Weights of a small transformer language model: 10 heads of 32 (1 for keys and values), untied embeddings.
Each number is 500 + 50 x the weight over its row's rms, rounded and kept within 0 to 999. Layers, rows and columns count from 0. Numbers have three digits each. The size before them is the row's rms in percent of the matrix's.

# layer 20 MLP down (transposed), 1280x320, rms 0.0469, rows 928-1133, columns 0-31
074:464543644573531463510466500523469521574594496502467536533517468463508527545511551581470597497546
117:451537468524580537484529419389567491472439542456563557432542539511480500460515423475499492534535
087:492406526579452449537562587528521435520548542548532487430529478481476471534520420552514460499547
082:479529462543380487539559444575383494513490478517488504467523453456565549558441527610550460525490
106:530523526574465501514491543491500558470545445538416508500543459418572571507419489467436531538486
099:465520502513516501570548429543490514462533569476516421422631519491413595490469475441509531470505
044:490487490414542492441392543447420486488547478520481457512430513423542448584556442517522544443396
021:526548510513488477571501490475495495530581539512515540553511430514517544567535572451491566491492
081:460520496462445613502508531466481524453580597423451554458495416566494437482394503480485569472521
120:501502512503557564427463521500518513476521529504475514472511447527471446481516443541548454554505
116:520452480387570481530474462338464531525556476484451438508511544376561542414525474570504482536564
105:486414454444484568495508576638472557480449545587422463450422440554535445438502505582491490428526
107:519518464608584577548532466554543475509495494468439552506530476585581590460483488464510452427575
101:467523493528508548541627433462441501515417444377514416487469532317466456576490540568502416542422
099:413422500513407508483467442509500615542580512557468535577465462485469578534499475426408492491487
099:598566404481524517481515492567535512464547509553584562526429455592550495574505444533524459528458
065:446498556496532567512613486496567498469382475524414413527513493553412494538511596550516539441418
091:458532454532492486529394516388543496502479461494540436552488427422544490548473422406573508518537
103:458369462465542531587425564559399520427447501549568627553383557401551427556592495540471497492445
091:541473529554529470438497457575520557664474472420535479467593465343540542531494471425499498535524
096:422461496487511509481501582487535482456526514486523513489544571554546455512572462475516480556476
097:533476508455520477461412452501448469511483407517529471375461472592501570570526547576600535518549
102:551485482473600546608526538422476507408526563506509594499472428474560506522458545493466552473564
044:578539510539474453600491473502422476552490477439529540491473466419424547416566484394480455486477
100:546512474479448494488560637505485438573493556564485448547519467480561507399479512501489504462456
101:540481527529565456547475438481483428404483546541487480510422424479468472390541441519485542534492
094:504507514534473551482474476440459579472468534539526503471524496426481476443565409508511504541427
041:588371536564517397426515440495515472478441409520491435461535476551459492570401599525462493523528
098:534542505516554461565512502473507517405554481519595461431505457560461491465621537577501468523542
106:591520584556489504454498513439502522475438524499511550528418410406531516586544426516517517482480
111:528594529530419527481456469585515525463457530423454507405399538557504525490413511527460543537403
104:460416426400505563537477466518471507474477468528527451555449377487526498509424549482472490434533
106:493432491437509491432506592396511476567523380535483478453527475540567516524567483476531648457538
040:535495513480463533456522488521457541597483454567455574529421528481530501478507445454511490517492
105:551444498567468490491478519495471590561497518674419471492418565499435481535511409531557568458486
098:487519542454506512533486521512519450427556500549551481446418527490558591450492443561498476470476
123:525514480471481452457499518569536507607371491503544513494459594511445448490484496478475484520578
094:450581507582536466529448419433475495521474527409406549551429498540456421468554486527591500493491
085:524513468467524536430557481486474458503512504580453442555441490519506555459440489576517554483433
121:451474522497506404605437490522551446413516448419443514498527506553550511523543482549461533545458
097:579511499501512535521460524488506446412479474527385455476484455480568572431513483562508545505467
094:553499536631477498439487508630503521484537557516452485533371563479511466547418483598456553551526
115:446487493575525529454450558432513584433527510532425481453615562514444518556499552481463549508531
081:392600479496510458502481483514448590493435506454414548482375522508550458457535513498519448481460
109:449481492530581514502428511520558433551559471601450482443472407467568444407512442436520442443517
116:484530583476564501493511492427529559499534561583520523474523436500453450423542496504433483427552
108:556440491444564466453462424458511492338470480551491476516507452461500487462560430593468503487554
070:451433523498559527428517421499478589531495521549539426482461526509531437381514488533404553542541
098:567480561502574569450601530516455413477481528434532496600664523561423512385510499528554473484533
091:423457575426439440621392528530561495534497500437434484595507495616550482548421504541445511497454
115:593554477456463469449561525493508564515524488457478530524510549497521501478526424457516503618362
083:504532423504434545508514450463477468512541489467559540492492478465523522470472587456536364469517
103:435494538464640528523553488390540478501507436424474573441527497520434518480534497462492531515413
110:517492446496470579477393554405569541468410547420562490493416408465471478526467457520470514475445
105:536526527523478527513461555442518549487575432568465446421612411538492510547450499575458455393425
108:464531451457607516517524413529525471546441580520541474508577517468508439478498407548466433548513
084:536475460537462455547549517432424568545406543548513571515518460579531516474514486488450553474525
101:525491539489523434498480569505399526458512454510582494477531493510574518526501500489507404434582
097:469495528479575545622562526567459512431459479438570569455488402437476450552568530608380514527484
079:430583453556473603411573433499472491600485558412543616547551435552559469511552520522522481459498
096:535512500385515514511565526546536540498558440536462575482523463319525417515482497507482557517449
127:631493459499546535519392494454495411458396496404498383545515558445434530492519445524456476538446
103:473478513486435459540483565450502422520474527580525385495536459520486541547502573444540442426472
118:539510543506615450392479586447530603522569452397433458556483540507545622464454475508580531468411
118:440515479529476386503508454550586520372519414545516540560438518505553593428478515566467551543449
111:437463510528429537492500407555492539556534485474516553513514534497567487424500497529521432517519
118:491500496482495530481506531548595533564509473506538570526564522535489525460454549524646542498509
113:506474407581549525533562479467517504554496515580477478438504499551504538479493437557472475476524
013:530389480524547454562556491472505495548612498452487531483524583450402499513484475598493451496592
101:515550518513413497472591447530474468530570543430458448509527504486473495453529418424516578494418
067:436513550594430451489488512498465554451376456524502523533358555426534510516485529529443478464522
096:505572452507539555466518433467441514438537486606524466441527500550629466482507513475451594506533
112:490495518440414507448440488368521494418447529517475476528469464548546521472519584513542493488366
057:507591540474506560526508449511545478472599479550408490547428494519532502449492585497397428518361
088:491560501542441455515523449561454585449535437486497444566490637511598495486515544418538442455508
113:511534498521545621459505418494537570417490535562554532483541443491481466552406565566562474536415
081:504450511557449520525424552464479519468474430487525535520506501467515540523471471585427453537468
096:442451531529548464468483610554420513533469431483511497451506537503421491503495475407466496544597
093:459455500619476502528548535497507450444515367460467430456489515486444483406505508597508459493517
107:486522486523417505428561519520521450517497484545469576477488436557596482468501521460560528611637
128:512411584492496558605471508450477458558493552481474470500508488522532473450425440594490565533522
096:518529452539606562476419408550482485507424476533479499505518413517501488472462439444497560567547
088:543509449533538519575491447481504470559519393458472513414507497490502482531530491507435463447548
091:468602462450512541516488483512463564556476534448467546560466484566532481436438541558522495542517
093:420542493551525536559485475480448444486439543557552599447591506523468535418473423479493518505574
078:509525495504467460515586586479539522467517506488499399488443431532446570534482524502555521548497
103:500448543484537507529561573500550576443506479508404511524524506459435494411468500476501566516473
118:462491565483551436490461610558481513464467560577504463575470546536537562503441534435436481540415
112:516515399456525586538455512463398427562475540460574613441550515563586444399471512512575453449528
099:516412444395591539498473437463543506472471442464473462431520462525561518541568484472446489507446
114:496480473484452472540516527474462447484434547417472572593469535490542453528519463478463560542626
115:531460523421444450487489379520470438491458532455458477501492583568511432519569482599586479468582
098:483506537556518538456564452485575539516552490579429537529475499597378561534419501425531409498483
125:391560528480457528500559558513483464543497494449420466466515449523533486476458444571577516493567
102:472518485531505440428517499434493498520471526594545471458509519502449486558495502466403455477490
102:377582525582452493528531475567457426581486570543500599473457516566516501533526457492470525590533
068:556441548463458518577419485531382544523441503424433465542504510492603513491474435497447492522589
113:498490394507454506502526520545473495502448485544468515419413445447477541520515459558520453480473
096:503494543521540521483439459392557467474407601560512495496476514524605506586527581616525480438530
094:542544456549418578523508473551435465397530518584515459492547529525502445527516540531589582481417
121:500498507452455531462434527438514520485495458593444508574495460493493437561491478550545435466515
109:436462423457527578461532526475509542416537517516431385496560462465480483540451502507565557463507
100:463565625561513604544550514508413492479507551558451486581497512523544538455617467472548488559584
105:468456446525476527516533488561491520591503528439476522480491549481556490524450449551557442547478
095:518519535513410426513539514498501440546502493493503522545523538513498561580473507592385447379527
100:416544571535556619454503501484428419497528656518438551477489436532476458528487530525603487476411
104:499496447468459493454426492606502516541438628438467607397456492509566497465423513446561496504411
109:527516489582539534463506580546542518530395493532467614538527486493456450601539525471520520495532
119:486519507462421469467491508474479455401431480424475538495466496484517533551511490464629456486574
040:526605539563544562475426510543579470452583418538580472449478518537540526408453561453483486469514
059:500504447530499490389526477478540480493568536472535516535526564546519559335478503512435512496470
053:513570514479451532639496503519453457505482529473529430503501452521459368513498424486463435485560
101:480455547533534516527526536512448403523495489460502518436472470511502482612556494479385482465564
115:526465560567438518531498492508595523518362470556489505538477514555488481602497462538497464610475
067:501510484545446485566439508493456566431377554428579456482454544612498545548539489393570505533491
104:572484496596399556407483463562377518578466512460397539484563511577481471418474448418523477466578
088:491538465455507581440566472469476449533469503454534605507477444580548568557467482520624496498432
090:533428398512442481468578475484528476553532470505484470541457453369383489542493487490529428501512
105:411472523518446493547457544510443433535407448432505536552534541479499478575483555477480492471528
084:511489502545477474502518542526474459530515492488663560548565420420515507477476537573551401544452
097:484515420465535443505611465485559520537458467448490499421540466539552528498526521532555536664473
091:564472454519390540430386494520429480513446470557451480578395450491536433491477540478581548557448
113:400471568483485561553558535462487462486357457529552544447466516489371516488567575473514476621531
105:520571571477536509485518442468397524511467538500485445484646405482538493481496576447526546493468
104:593540506453509427473464537442586580509508507601478455519497505553471460519509535467495530472476
102:525523483486585507508506543537528432529479410465525511581493471512483542464468535402467594500546
087:541524483475587512511462498483583586443474492610480478518558435510477454415461549448502479437530
115:511457500437467524488447624482457465538529540534570518555551456512499621449513461479426542450422
099:392498480549483453585538403453542502557518527524471546502485385449529473464444533494487590516548
110:434439518465508470422559428546429495556614511606476511422528558422419376489479473560406412503573
123:400479508590354474423617508545485485438520527342444542500507505609553423509508563434509509458420
108:508426561438514472539412445505508442587515494590483479435526514450557526512504532620461526528564
100:513488543505502434506449415484434508491522534487400560507569501399471490526455578466471533485579
108:553564520511544503498500448487532498473475492427482463535594488422459515427509492537431443517499
100:494493513501576536541520504504516545518526520483495493511510531514540570465413494516470521526504
108:529568499496433422494406430481517524476499522426531488548532466492485503480495530535559493511488
084:441526490505508456582533435498514445455497584397612520505556433478529519449542438506504411524596
102:458461546458485583441526441415480433424543569516559475478518471486516450558481529392498529485556
097:584593460465435472491468485519505513460581508438449555405489554512448495441425458606486531530407
090:546514439523568439633535572476433483581423417538368532503466562537546484460419556488493513413466
087:473504520566548390458502529569473553445527491456541515468558442533620550461437452474506526533463
083:472404406512468454509574511457522501593511422495570532557510390468494552481481489601601519515458
094:536426478500559521544534498453479500410413488484494428515467508557492464460522451444420475494468
096:505632431528512431508470459505436581504538457471557498448476407576541481485574476541596465526478
077:478501504483544509591563532486497413535482436505477601466530499442541545544523479447592599452542
098:379489559457505468537511519480491552516609423477510572527511531563438472476429437417539509491457
089:515517562510598567606492553526524474496453379500615515509501522462407480353511522463433433438557
100:580480517503474496563527482536526428479515523608459539474535501515483494577603488445493416540597
104:417439471584526530490541494418573527489505513493577520578439502455518439461515418536445505426540
100:494514365417590477431562512507447456486428552395526522421591487465441450534486567478500517535502
120:445492414542466507583445429476523554557468544478529490482509514461490454479607450479578496515526
096:475536497495564588509613436613531471507466423498527436534496598531518578555565537484518574497605
084:472501585618496455411539477535429405594474481552469457530505536541485588474513536489452475471529
095:488485539536527495510452579441448588473531493561467506478546514467351517438542419565435394437467
099:536488487514426487507551434577563494532615555427501567426566469581480425479514476513447413511560
085:526456465514513440521466544506442463620416491494549421464443522455486459488501461653462509511533
088:621545458493434531488434511599576478439454435486505481488436480529477495500518478573502488475469
108:513390491514426433411505551550508549494443519437554510461535474478516514533429588456406420464458
121:573493544439451519518432485492480508458445529613486487500474586433540477486474490488472506513569
091:454552427504440517557503480571447464514539418527549460575536510479427529413538502499514562512464
099:493538480466493505496473488502359488561420505461450506450416454429492478569511566511508519525610
093:604577516442458545596497519529498351548572448518530531513518470524444573449400523508527434452455
107:490565484438540438540531507462484487527427494426563488421522464541480473497422512481471515469401
140:512444562445514529556394545504533554571532526393413397565505450495431494501525448462522544532550
098:472622562431416534487565565579436470536574582517430458534540480546450533496434463495500523530472
119:436532581410549582449557537512608537511584540546482490477523519470456503526537499452443518491402
070:478438385416541488350580486559509445596513502504507455486396489441533517466474504424469530544459
098:490483476502538465474505529450503436486503447439530549487440534535516546435473512466458582432524
105:454661465553537394511523408515545469538421452451494514538559469419501421459577508541526514492488
116:578451589551470488432515541532511500454440493444461443530549510454432529432350516510504533580548
097:496485567599488485478562498428489491463446551458503438524557553525488488509434517544456571461441
106:503463432484512497439489534473443493575506442571437575506470532514535422581554559476448583492469
088:516475472487496520468508449523494541513559494546549518561479527432475419583525493417478577463395
099:504555427512543509491578460543515525602415442559510508499486535580486538433492485552462469410532
078:495474551448493550466417574544492535422528564508471453475509563532562441415504523438532600569446
097:516514456534414550500513521412492453567553481468517479544518523508471531567518476668531593379523
101:474526519483495553534536436437492430416439518481634523479583466431529608530497505482393560412496
105:458447589537514568487522604575452506540510605435545567459581548461423483471578572591434532562523
097:504469522558492485489519499465439550584559480574484466404536519395528479463488468545423488543544
117:545514443533577467506448443501488442459521494591407576471609539531346484464549554516515464503494
107:498518518601476537500499465490504490561406576568423490591486475537490535534447473440484590480517
083:489528516426499514525507531480524472513530371512494509572545580330480592459490475518515553486517
056:462489470471488539477546490495445534470541511557576484466432526472540477488458433496512527514508
100:526471566422474485467383582578518522452500570472464452391422524533518548567478462504509547440498
086:494440512526529498443538549491479542490523536521513522441570514514516461482442488399422541526482
116:554476580525508469525540489470485620474559540454439486397537489456422468556460463460458442522383
119:397483536575460484444481512469468483591537513484558437480506485516510566497407520454551529557501
062:440500467554459564574508548374377579498494603563422488590447590491505438534514554561453461471503
122:467420516505480583525488509483475500538530431490500522543504531635487586409435511503459477497601
111:519456427466548435420531510440538524532507578375541552522395468509535482512465481559509514491483
096:513449531434489418439557527519509509501384510594587530436451527550489510479398520507462449511521
088:524490487555505531342476478485476449462437415470507493518488548577497626460490500506441555610508
105:503496496510561462556563522602537431395539505516511517530372549613528485470430525441584531509486
085:500515464501559501523490509464464523452490466464484457514570445480446451483568525552516549449397
071:459514515477489500487505537471462517533516534475525492513633450488357419513447494568549495447507
082:538500452520490454432508400484475462564453456453491524561490522360536561503538471612554475503481
088:539466477513500564525473476431560519398545490557554397584587590494555519643519574551461431526523
107:455571546429373496477534537477483474471475527528417555550444494509529491513547546524451466500450
110:569467510496552464578498426507518567577549436538495484602484596524566537468581509516525528414540
115:472572440549489493464472429399509395510448601411494494438513469497449452573408499455481544517603
078:583449521513435512358426575492471521518520535436445419427462401480596547458405531516486461445469
113:568436413483565546526596388508566598486584551463530540602473567489480437508528503523461548518509
110:466542566497490548496553506480590421415504466468443497476468442598462480480513492535429424557563
106:471553453467496483395549452529464490516532522580473477573524577483449547392501544486476435444525
093:527544450526508412527553508520562404529523391459537515485468471416522499561489453536556399496589
080:461458548388434499470492474512524524501461419559498503441509458447483470569501453390480553517516
# layer 20 MLP up, 1280x320, rms 0.0927, rows 929-1133, columns 0-31
127:479493572504478484542498569489475502527551527480409470458469503449528519540505515601440456561358
081:472520478486471481498533434553556507474431501569521458567495521459519386525436496524433509413502
093:523415575514488541566502539487507496500560464534546457498556530483480630441558456491540584497492
101:540538396603457452397550483482471489570550454531510572609492481472511509510489574478621542413430
101:460532526539492463472572460361552511465573530377526490451495573469466517497578476548527541463522
049:579555458598498502565474409553522500462453465594394636437530472422528500473527570471449480521460
023:470471443567500518513616483421454573552575560538651452489515575515493500555549527502432507531560
084:556456513570533475525461523503472564463443429590507473547515472425460508481569464457490428545502
108:463507541461606540502467566432520517393580533442613522570554515492421469515576534531375445435464
110:588450450478506421575533447505460516520541462500577474513451557511484468495458477524514546537424
097:518546455442552564564514427418502630539567558473536419486480599575479431550597459521524489473566
110:460618427413536517545446468567568521596477516441529428530578385414553455534558500492576416502497
105:499496554515541372463542500447500461485438515541493465469522462462464404472476453544520470475491
105:455497569422509427533466578514500597468521512524455554461481460485441439445482515477478504448429
100:447438662607507429533447505440510492493589473421513544496548494471450560489489450566505620575496
064:614514429446510505513589517477514534581470520587404601519479576493550535463546445491538548501553
103:485534500560471544563491466543481507490512587510398463541471523535475533425552565554489477549470
108:535521481491589481507421471434505528592592577500466417554507533466483596531452509554482571483487
095:509421463533501600445459546493421568476484488546562527547494587512477442431583479576528564503490
094:484535594460445537434514577477519439556518512433482592552597574541466418474539420495490523531468
095:507520612501435483466465466530562529535446529455558439450490508510467499435532468500492476562508
100:506524555510462500466549476503531483503514580449471462461500430448502555466562545494549543518543
038:518396478520467432450455496447592544456525457527488512518494557536525487576440525606478600501492
098:441574451491489542497560468383449403467464497437505574480488493528474459397512425470433537492471
108:523565547533601523431508585544466516488476482626450560471499582605451530484547495568500479507463
107:427464469424460581438451473538489453602399558513524602550603579388476485496621431407429449428535
039:476534433461537465498497486513450516487465436535515537519575443460583470502445508446517442447621
091:503495615438498391452408633468475480514585471555512524445405450464585491460505469480441447514465
105:549446560480479503553519534509542541574431501537614575499484506511583456558501482598525474487495
104:492479503472421385535505560446507512452445465557475500553541390483459550543534475443513500544488
101:490509476446602527561493503479520377457523493427510446477460415508457634523529559546472490537518
109:525409503490461537451527502590570528517469403496555475475487475534480469451529546455495517495436
043:448534549502444512465600523517463475488431541489521541518529472531506468385544546447477569594458
082:469556447510497475460449515494554411519562446482519509453483438492497476559473545474504392505476
105:540455451569596429526543483555569414537582485529552529595536515520492489532591515531510489560448
119:460534543564459508494548525465546463419492436498484511524480480476589518512591433456428421511418
089:447458434465421537534525487502459551513436464488492477519595502565438551495462485506504522413487
082:445483511435411458517463525584514418518469537495557506552485540476470526525447605450612475483497
110:468493541502493439523393484589520448592561565556511534471510467452514525419509490510451557465492
093:468440514588507475471484515542473536558582452542433534498502521473504477485529500417527384454558
097:541457475494454511531483552494484542444522607480579466550558441454472529480490540416435421555424
111:467499591542582457461484495483517558491533563434540516465440489515475495459495508449493491502560
086:464443521481465611495452424537517425499516467504482410471524494441546472534510457452442559481514
106:449552480503400525612560483474465594467512512467477436477514488484507543550431572431601495499492
124:435435499549438455499540475499523497500523558463581550534465541462474514503423490502459586517512
113:476564578409448490483470502451391444332521490493449486522478532516479468506515458503480528444544
074:505486507417536591505528489491505484490522511493524441547494547468560481486537463526466514570542
100:484490467502558479532514526496481585500416593466431497498402552513450433513523423500399476432543
098:483507515509481513480480586506429578459451518420640523456447551492558456468527478516407498560502
119:545538493458528497449563459534522519440447542480470525517466431492432484436554529429481504548535
080:456489440480498428403569544503506513413509522450506556537472524493527524477523560468472634486507
105:522410469471475577418477482443469493569625488459539460517542457526445496441397457476541542558449
115:430457457487530540476548621540522512515396448501502524449484549492486463500470421525533588439473
099:410539512532543535474451533451479501501488579519464445401545508570485557542488572604549508537556
111:450426464500488526466493482545519607534402557604530522503564558505505440506493401514503479436492
081:508472454549436577511551496500573512500437472531537430455545489525443536533513435528403484490451
099:630542489407440526523426552457566486518489541461491437484518532382491458501477506566498562546531
093:526496446516479499435465572532450648407545550466443467471576564425517454556574487409464500445604
080:496545481517569493608480422477415455513499599458473509463531533517533432488623548516524497456465
100:451494505452517507445436524489520513490478463487517515414413538449486502496494440507491533477473
104:622472564458522533537463403449477550501400577510588516518470508461499577417476545519515528452475
102:403489536451431481429439530485509560536457504542501526472385559494597478536459554546559601423464
119:551529563500554560398479485590551522597551438532542471599541483539440469509458534401555497504570
114:536404546488506507414452542471405494460391516544483464394523422468413467456525502469475528525435
119:549446523493505567529559501477409550527536574505431470540615513400491469491428361403520432532433
133:479563545377489436443527507508531536538473537520463425456503525492511381433503489491465594426496
103:589494498511548482396533473520580406458511545470578508488618538439507423466491441431427565556446
014:531480490415489611550520556503531462493463475522465460466453417565569555645599557476597537443521
109:468567497481515520494503513441524539567558433520533532580558472530499529501547461462537504476447
075:505512573394417457503583581518423554476555547477503498601493521544527552455560555474526538583566
092:535577522430491544463504459464550496448547543458635582511467440527533528468594533424508469491560
124:565400525548485518511567499533469579404456505535443498521554443517454516506405548442506458472496
061:524473450653429476577567504451397600558534477486509467447526556470526530538490397453501509528525
083:617456476524558323475575506500477523555546498499517444568487554480535516487411522417487419461499
109:455494488513409504489494505528481499501550478561538484485622477459408460498528582507458453537503
115:511546530534555586501514508448535542491560521578497580540556529494530504583572525523543514479501
099:543619554519461586451504504530532531445548467550507430440468449484465487496508459575451462468532
104:519573524478471568448593625432526570476485600481554490524366453517507467465524465552498492489485
101:463575505423501494509623500504455470529525534522582563515468463516557588465396474445536533596536
133:452498552486589474616578431406419464496576469532502474499499597384515465407585368491468583548579
112:488506569529525549445469475492597435526468531582463520489549593502598475492526465562487474588436
097:474464581563483506542443553448457553483550629518556509447475495484553487423512477496583540530534
093:492543457511539497507491480441557574569519552563503499443485576537585465475528493443456569548503
102:534490534453417521387544647483453531448463529508484524463380516468532554470571499452468516563491
078:492512358484556534442569576522501454489524527401579486561532514506479550543575444471576514492468
112:465456473544454458507380471421476540526437524474541542523547622549521441531516545522569468524434
109:582502455529450522487552476496550408492540441380509500413473536522522570512569407462573546525524
115:461538532483514429557573472549457566585442549449477545450522494464527511555527559525603600490544
102:551434628501560496486518480578476516514576447472393447445459346538440475609582500537533473483636
112:557493424528490531458494404536497520498486567485534567482500524469516428548446512571514471543555
107:576514526520495533399500495440520524500430494570497560476484497509539384425497502473529531460512
101:481473467403520554497485451423589454544540517498445489468424525514559548468513523562535464561452
124:604471452424541492523373512449457485469439566451461612520410467395480513555420560508558551578506
105:508513525445496422580444461485501460560587535496513517531497568534470424407505446498525467470498
103:487561441425548476541544455543424496544459546504481458479648418550517496551576446479521469447536
066:504471481475476464500556448476462436523496454457508471545554608516498563457546563441523510591498
122:441434547489492574488564518392504564510511511559471573536434561473509537459569521556528492461545
092:475460420500545497387487474430499541515498544536458565405549481520449520416469496475466493523563
100:459470535543558539567560464455416473538485465577466479571489516443550547493404558484421522437495
106:577561513539603501442452430505464432444486455486544586496546564466540530478506527487551590536533
107:449493484439414512490592471465495501438536542612520519519556459402497552407389578541583516515503
096:467527522513485479469520534514453443467556572416587517473546507541440455534507544507464525467470
107:502596510432494525505564536547570362473478653540492476583434523475443571455501432452510497537555
104:484557449510515561426572472428529472529518507551536464451489496579514484486528383416535505554543
081:615475492460498453525419569501544513437460396510578502516498504440512540440489497438448545529574
088:529482459574454510508488493454514384489556433552522449524535476498475531458499458561461476456531
105:474533520592623583507482589438542507414421596545564520573549487468518446497549398404534413511579
113:476516483530489540538545546469497542501463491502488450505517610498446532461532525477565553463512
041:514520558465503480553489499446476520513452474512492531497440588577471524499465448589477478483507
063:551418390466515520472430496431574450510541525442482539468533531527529533544506499441588480483578
054:465586468522511468398538508511510459456489540481527465482527479501460469498488467580521551588541
104:474524537539548509525533585558543582614532457471493503476465497487402473482479493431364566471497
113:524474523499450534501490584576533531526515511548550503427499495439550513529532528448522526526487
060:451533475473408421481450543554445473516537463513574520502374434494442454492592436549549501497487
103:534359542482447474477506499400513477494442432489490460570476570624542434375417508496535491531500
093:550608420549490422482483502502537532477468506467535456577589606371477550583534556430471551422572
096:633568530559493483433519592537558496463586607456558454545475543467459515368452455384529541623510
103:556472507487428505404486473548559512488430639494510441494459540461576557493353533423531578439500
091:516438482460558511471453465491394542402575469492465474428567510449596514528543517553585520487588
110:528553479419490428592407526550502483553559544551520420588420480558467460563545570475496628567514
098:540466510503490510494418554432523456400450540581506397529466566474491553482567545431499446551493
107:581509530606413553462520478489440537488567520554430480476477418525498540518492588556483529538531
102:512503514565533540515443544571570525520452452546572494584447510547517521470478474437531563398566
104:582521546469557496502504478415416526490513441537464505494384538469569435531437558417497532484395
100:463614551596478537406506509418527475420476567597510462479519500547538496522431539537587453515505
093:569509440543452480518577527487473465491513546442481512499506413525466501500488444412539466525574
107:407546447511520439496546628469518505408459468510518504506530478495482410468600452478434440463505
104:557533548551430564575530447480435570504501529491457561536481451468493490465499475484467532482450
110:571511502397458509451475511456507544510486504431479522472403537478505505561436527516526486506468
118:492502597494582587464506484541530547467486528542456583454508573496573495581426470491592518486436
126:450548492488514451526449484427543607555512501445568513559590515356417451426586519496498514444490
092:456537498512544430537552410495500503471548480489520510472536429451484513528520509503490523490499
112:580363508464617508434508580545490501474514621524494497485482508566480570543551577443515461533488
096:536491551488520512531514525430456484525503453490564477587429448482494543500516581495593513498436
112:433558516432552531566414455515426507473481551474452471505610496574482437598429436435578498422458
089:552477498397478559406503484570471537470480513467392490479433526551457453538575492491478504417519
105:457577490481491549446550518442411519389516578505596529571508533428475454503476472449462488515533
097:432532602455481533429385529450551477507555493521355531463477571390466440523467499505541498518527
100:591557546472558398505516471467526502535528525437525532494535410453454468578443537491435568453468
088:463438409510471533539533582480507570503425516573558456435474544402475479519472547521474524542503
091:564517554529468591559518461432613521445476559481424507477438501633547504543532455436450443447488
106:573503520455503477558468551497574471543488535590453523508491511490514469479416466423492523447462
096:502547597627440604512459492549520490549441590521511450514531589462520461503594464552630619507518
083:510578518482511463553498510524473480467506516499574534425564567566495434525479512469518510486596
098:553448531440570437453586521526515472462453495502444466500498496509500410459476613429473574450595
092:550387528451650618514504549590509475467436480499517466459430520533464498525507470451564431457608
105:545483562482518581468493418550448496489469539542527517415510494506577518494458531547585513575477
109:582537561551593447473464419470496582522565437495504565561531540559490417474537450534458533454537
101:481570447560493528440476452468560466467463516497458575555514458491519369514456597446511586528460
121:428501480548499512447480407415615448447505478546506398525526429514598537520556599457378429592433
093:343550528430430428475473529589507421516580491413527493410448514578425469462404461523547458540546
085:450497526441583465430437515449514446505594523488447424460523468513520627527564454496479498485526
090:549455482436429516529463486425420488482522468564487493548515473535464482505580619505572537434481
102:440573533449537474504487483488502519485491527522592538496526520460568589518426454495448438404504
087:532524539520496561574462467532645522414538479558428595502522480543503576601567469475462569516464
090:487484571528521496517413559514553476544469545502476518483475438556512396457510395500511442535499
100:519449551502512560471465485425395504478366491483451499502378421537458542501533508517493553489563
113:557579567520502502538510538578461552523531468472467466489398603415508448424456538472524497454495
100:488549473543553461480499560485466568529512484485503515408432577457538481547543489469569507520545
110:494620523561488483506502444526504515478480453448496479580476503544517363542513538507541546532472
093:518541541568453515534611517590534543567464550565555483574513515464504511537482487493465473449451
102:465417478501580498455486494476511440477521563547434388539463436433513500509510456541534501559502
115:538502518428414507489507491572481432397442415499537474523559366475502479600512468473538482436496
108:484475533524456565491546495557514504439513533472508450454443503508550499491490453469534446484547
106:518430537452520494464519484393483535553413439503492404524442508457577482447505496488488390549472
063:540396617530446582504456457495485527419495517389552506491508516483421513484607452536552426482528
092:646504603464469477444437546506569452508553558572539482485511522558441470510522564486500523479444
111:517396436572542431470540452522527467503432463566573450544434445504485549509527560470570515542395
121:474426559462457507481483511508539476436542522437492401558510491519519502443469559505535502556476
101:483476512505553435412501570518597379573476425544523521533382516594476479556523542541458543521500
106:500467491535522545509527541525476528534454480471488456455499492558462435479515484465471468518526
093:457481582438608481520599561500466505484619497408486441477451520505453534530538490425467456550407
106:554573473483494445541530630417492522546538577477542491492554463393554583406468541506511507465541
079:557486503417512422630521545437535464501487518399534479468461552463546536547542535532494509492405
103:532483525452522551419459411528499541525561501532479544464452496473513541452530464517492421489482
098:524510445514559509505479464447493559438581488514530528420619580510486363529456430431467518556448
108:519566487493444541502569393437604502425445518456553477479389467456449484581409602473418572514511
100:483475515492498549506511560473580484506598546511443447542417503516495583507487541501516459546565
118:485499429512455575480558429534481415519503536633538547563565505502488551433460489537486560508425
106:513463542549556455415551433573470510507529610393448392552468462579450470391468508481491515448503
087:535571485470425424515468503494524450496457604511480494504519521588521488561536527475523448528514
059:483473529466515521477464524519497395537513520473488498551429491536452485507482555549652499425505
102:456498502583530528525441469411527486424449430552422564514528537497521394532471576505488501533512
091:444463479601506480545518480448523495532434513476440580471490488584494463457451540497529505488373
123:480422431481517439530519539580534510550532503541557504483425502424389522453494482442515433509418
113:479483536560441576487501521515397504501578524559419407473564590472468548509450451524513460511443
061:499472408430477426475487531575458438510478420505509477526525486525430517476415418524532513477499
116:497531546526520547459357474458532524534533498474482520534402487457507397389471534470566468471421
116:508490558509592478380472502486469452512518519548575527484546528392555534480508509533509534532444
099:498617548605480474620488523487668519543532505554579446494496575508496556457456537466481480452516
099:414558449546636537485473441505462520545418607523572500550423657556450479460621618475462528507539
101:573486473501501543480472494485623487496496526428533404503513606522589565482516454434474485512434
088:459563481459449496478542464606445457511440611493456536465404471498503546487525483414468508503475
073:475486426389526471530494496562483473551544537527543519540459587464501568441481401470520459463481
100:516418517492476546556503475503569532513554473474572487425541456496550503517539462502501487625463
088:601572446505554530519394477483498511487517551458540511531443547454511434504413551451508484436528
093:464517491541503593484664532572520487555484524646490510493513490593517519576534519426468530464533
111:531521509508519477544475341532597463492492533476470465556504510589684456396599536503548509461544
126:529434447513492459543456421463475549487508527513520464494459517549521498524536469503527544498589
083:410484504626454492603536629489475568609435528551525485467451541562391504482519397586548476494451
121:537554499522540596487453478545514487551651535550465573524477486519390502476522585391474431543587
121:501521447460555567537510501542403563399571566515495377554512493437445536475515453381533402525530
114:473541451499509406497387460438518462548527589547554446490504553435482429498490537506465485447432
093:524606491429457403409506509569532597527573578506493437437405482511579592539462503483450481480417
091:464505507457474471471467509503488494437492512481587491490473550474446432580483488462467498505464